config.toml
d_model = 192
norm_place = "pre"
parallel_block = false
lr_mult_up = 0.656
warmup_steps = 200
steps = 5777
dataset = "wikipedia_en"
Each number is 128 + 24 x the weight over its row's rms, rounded and kept within 0 to 255. Layers, rows and columns count from 0. Numbers have three digits each. The size before them is the row's rms in percent of the matrix's.

# layer 11 MLP up, 768x192, rms 0.191, rows 648-662, columns 0-95
098:109147103118144160137152107110122113138136127124122161126147207167183161138118105118101088133087133098102131143091095114097158086164113102138095159115115095122157162098137090178155173136128144137100119115095108141123119146171133117115128181103146107126125145108123185129150146126159109131
109:141151094107160138144148166128138176116130154127163110101120135142150153157151089109165093128093121130136163137122097134085164133124125092174134139111103104137130107118158131093157144130141086112174123108159084087170132102095132156093140168166101176105148141131185132113139144075100163128
096:179102124172181109113125132147146148135105143131133127122090144136105106120150128115098112168147095143098111129110144168101117167164100129104108131130140112174130150099133122175116156131103071118100157087123160130157142152171143127117150114116115135098124183119155136132144144123119095118
102:126174132133131109162140149172136135136124112154144125116128128127132136121132107139138146142138102055113137129154133107134172154090093123128102092128120123132136160141108130119096124114135111134113113116135094130159150151109109145105072124150164124145173125161164128171123083168140159118
091:127130055135142096169138147119127137113146144191130160122102104118127114105084134156105089136140098155167108206097136141138138095075120097108149116136146131170155120122168117150135087118125142108182096121131121180114151133119108130129121115144183092143136152155092161106089143109142128137
103:141115103194095160142115124179175101162138136116090123117105110145123153123144096163165133124130124105104131105130134144129146094110148126125142129129105133105124131119149084142124146125150166122085145152063115113128143141136151112113107100148086108161126136137129147151075143155117088166
096:150170135172142132074127151141162150095094130163121147162117139121133122101196112110138124144100140122126073176126147130120104121110132127133153144146124147147130097147122107082097085094109139121117145163118155122129150115128126149146152105111111097181188128110125126124132125080104138138
104:116129137123113125079116127112152119156143146151131148141147116182122111110115130109153125105091170078138100135112130153141109104120131115133132112138133138132142164106103120144096177097077130119086154129092145113106120112165138120100178161113161080145158119121093104154064153134172147123
097:110107161110136148129125158129134126213112110165165179137126148107170111156101108110173124173136098140085164130123157121138125140091128133131113149129122108170136110142137151125113127145157133127144096130116102148134143139112146134125097066135127147135113191160132064106107147142125089137
103:145164133107158117107105124146160112140130111209139110143128135171137141073153117090181100123136110095165153105132133123116137144128142135098125129095136138106158154125106116150142104107124124153108094110103100152129129122121108162115143174142123140100104184150142124152146104114062106142
116:092118138120148143176109136081124183135112126105122161089151118124106131094151078107088121136159131089108146091120121128123122138134066130096066133128167108102116149127094130193139157163131132152088114117091147110133101148142137133115159169100139152150140164170142108133132097131154142110
089:126105110146116145118103122126111155128138123077116125148153116098137132143140098105154117149123122130139133143151148151167106146108165100108128095125147118136138141127196105120115158140102116072112082138141100148135128181133133118160111119103124128086154122139124137138140138078139191124
091:131134164121090095148146121065157115094157127150126161098116156146100133121159143120070143184147092079164120150127130167112139119100164135145074167200151128144172129143117144119088120125084137118146118155086122110128143129110096141157105168113129141087139165113116127167147142134135136141
105:143125146113113121107113125157131127159140152131107132113105140178112093135099109167120143179109101155155148111149135108132127102109122070150112119114150120134108119128131102117135130147122168114128125113136085111153151111139130096133136145109129071111134110090121145151130071143154113112
098:113097102147140090108132131079122154127122113123156101104148125104123167143153122137162124167143158118098168083139116141085117169131162151180117140115134144119148141139114140088164150139135144151117148139109133129147114143112138112165108108091109145146127098111123147100111140142127166099
# layer 11 MLP down (transposed), 768x192, rms 0.29, rows 648-661, columns 0-95
093:127107153140125129132118074110085123142144139130104142078115084075124113127146132127127119155103109123119121141130108090146103104124124152131166074179097180146128098147141122099106081115160097115114113139067150116135154148125168091152128135143177149096150127148152131084131130101123145187
098:154180126142140141123154143137154115126092132159151118114132119187185145117117110127118088159149120124120175151139162124117156173139126092100153133114130112116173112151162128077078124142144129107116127145146093097140157139140128160171131108136121132150132088115164114147157142095137155128
094:102127111115127113061152102105133142144143097080153139123123144107078109092153149104130159100152142133147169109146148119124146100125154114108124150120140120148123131106150136150173097138154139123140109126077106112123128133138065083134116110106125164153153091120113136125176152146093102116
101:119106130122161129100145120136118088094152110150172121134136112166140107135101156096158129193137091107126171163117075123138193100129154124121136106147140124123142111154142145095103114175127154141189131143134086131158131139123102088112145171127132136109133117108107109123122092137137116145
092:105175177109092138111115117120119084160112149134149084150178098122134093143115133105147140127121132115120132110160116104112140123094118130081090090161082125125110129167144109124159119120133126088114143133072086119155179105133139124139119110161146134123096105123163172116171148139110129180
097:117120129094132059168164126088135137131179186154146137142108093139146195090149152078150133121113139142123128139130092103137136113112113128125158099118108100152123142155147102085141162106113110147156129122149084092124110090145109123120135141169127136125104111128150077110147105120066158106
102:173117133098108124110125129141118137124153134161137116075118117139122143142140111132155092109141100126090152136163150156107146166122108151172115104158108130056152178138093104139142162159161147120121147116196117113141155131143143103102097105190122122087107129142157126140130120132117142126
110:146093142141133129156171131132130133113126146124116111132164102114147084115133130116108161102135098105130153116107148076147132170136131138131149108125135137155109091116103087131149126111126141049151132124145115113141164118118134164104162146142131145135158149137119111159151114080119177165
100:143113117084149129147091088083152101122112101126122094103106130120155147141098119148163142157085147146116144141111129146133149145135162134129143129068115157095096143167103156151116121106147171113142120106078119139157120118154163110159139083143130129132137153127069130151135101131112132120
094:158154106123141117110161144165121102192125100134131141165133169130097153109159123120118139099141152151134103143153160166087124157128135116067141138097176116128104102126142121129095123126116134153163129139137133152127097107121161161182105112104147128163173119146136123140098132132167112118
103:117074119096159131161137114148116121099099157096094131126117093102158133089123129123082100145174145116094162069105108155151109142117099097152102117132120149112119142108098135141133143184129148137112123099067125150170146143125113109133168164132124150167130158132096138118161129160134123153
093:096121114109138151112118135132153106155183120133123117115107164136083160138120135148113155121123140115124096094156128178097121102141085089171137133125071121159092110116085143119144163098110152166137133144156086107117123083121107131131104147154143151147154130116129172121104108100143088120
092:092169140175125173159127127112073132093175102119106123136093127152136175112155114134124105176096101134145141127120161109149147149135131122138130137125132100121158137100124101072112128132122132120138150131091107149155125105162117131165121101152148155161086122114135148162177105143152113113
096:173108173113121108122148131129103112100113095107164111118127116115112123130152124144139108138130142144173098143079171130127115113138151147115160116117110110120139136148139133128162110125131126173120141126122118167141136118142129094077103138135087123149132149123111152127161142124098097112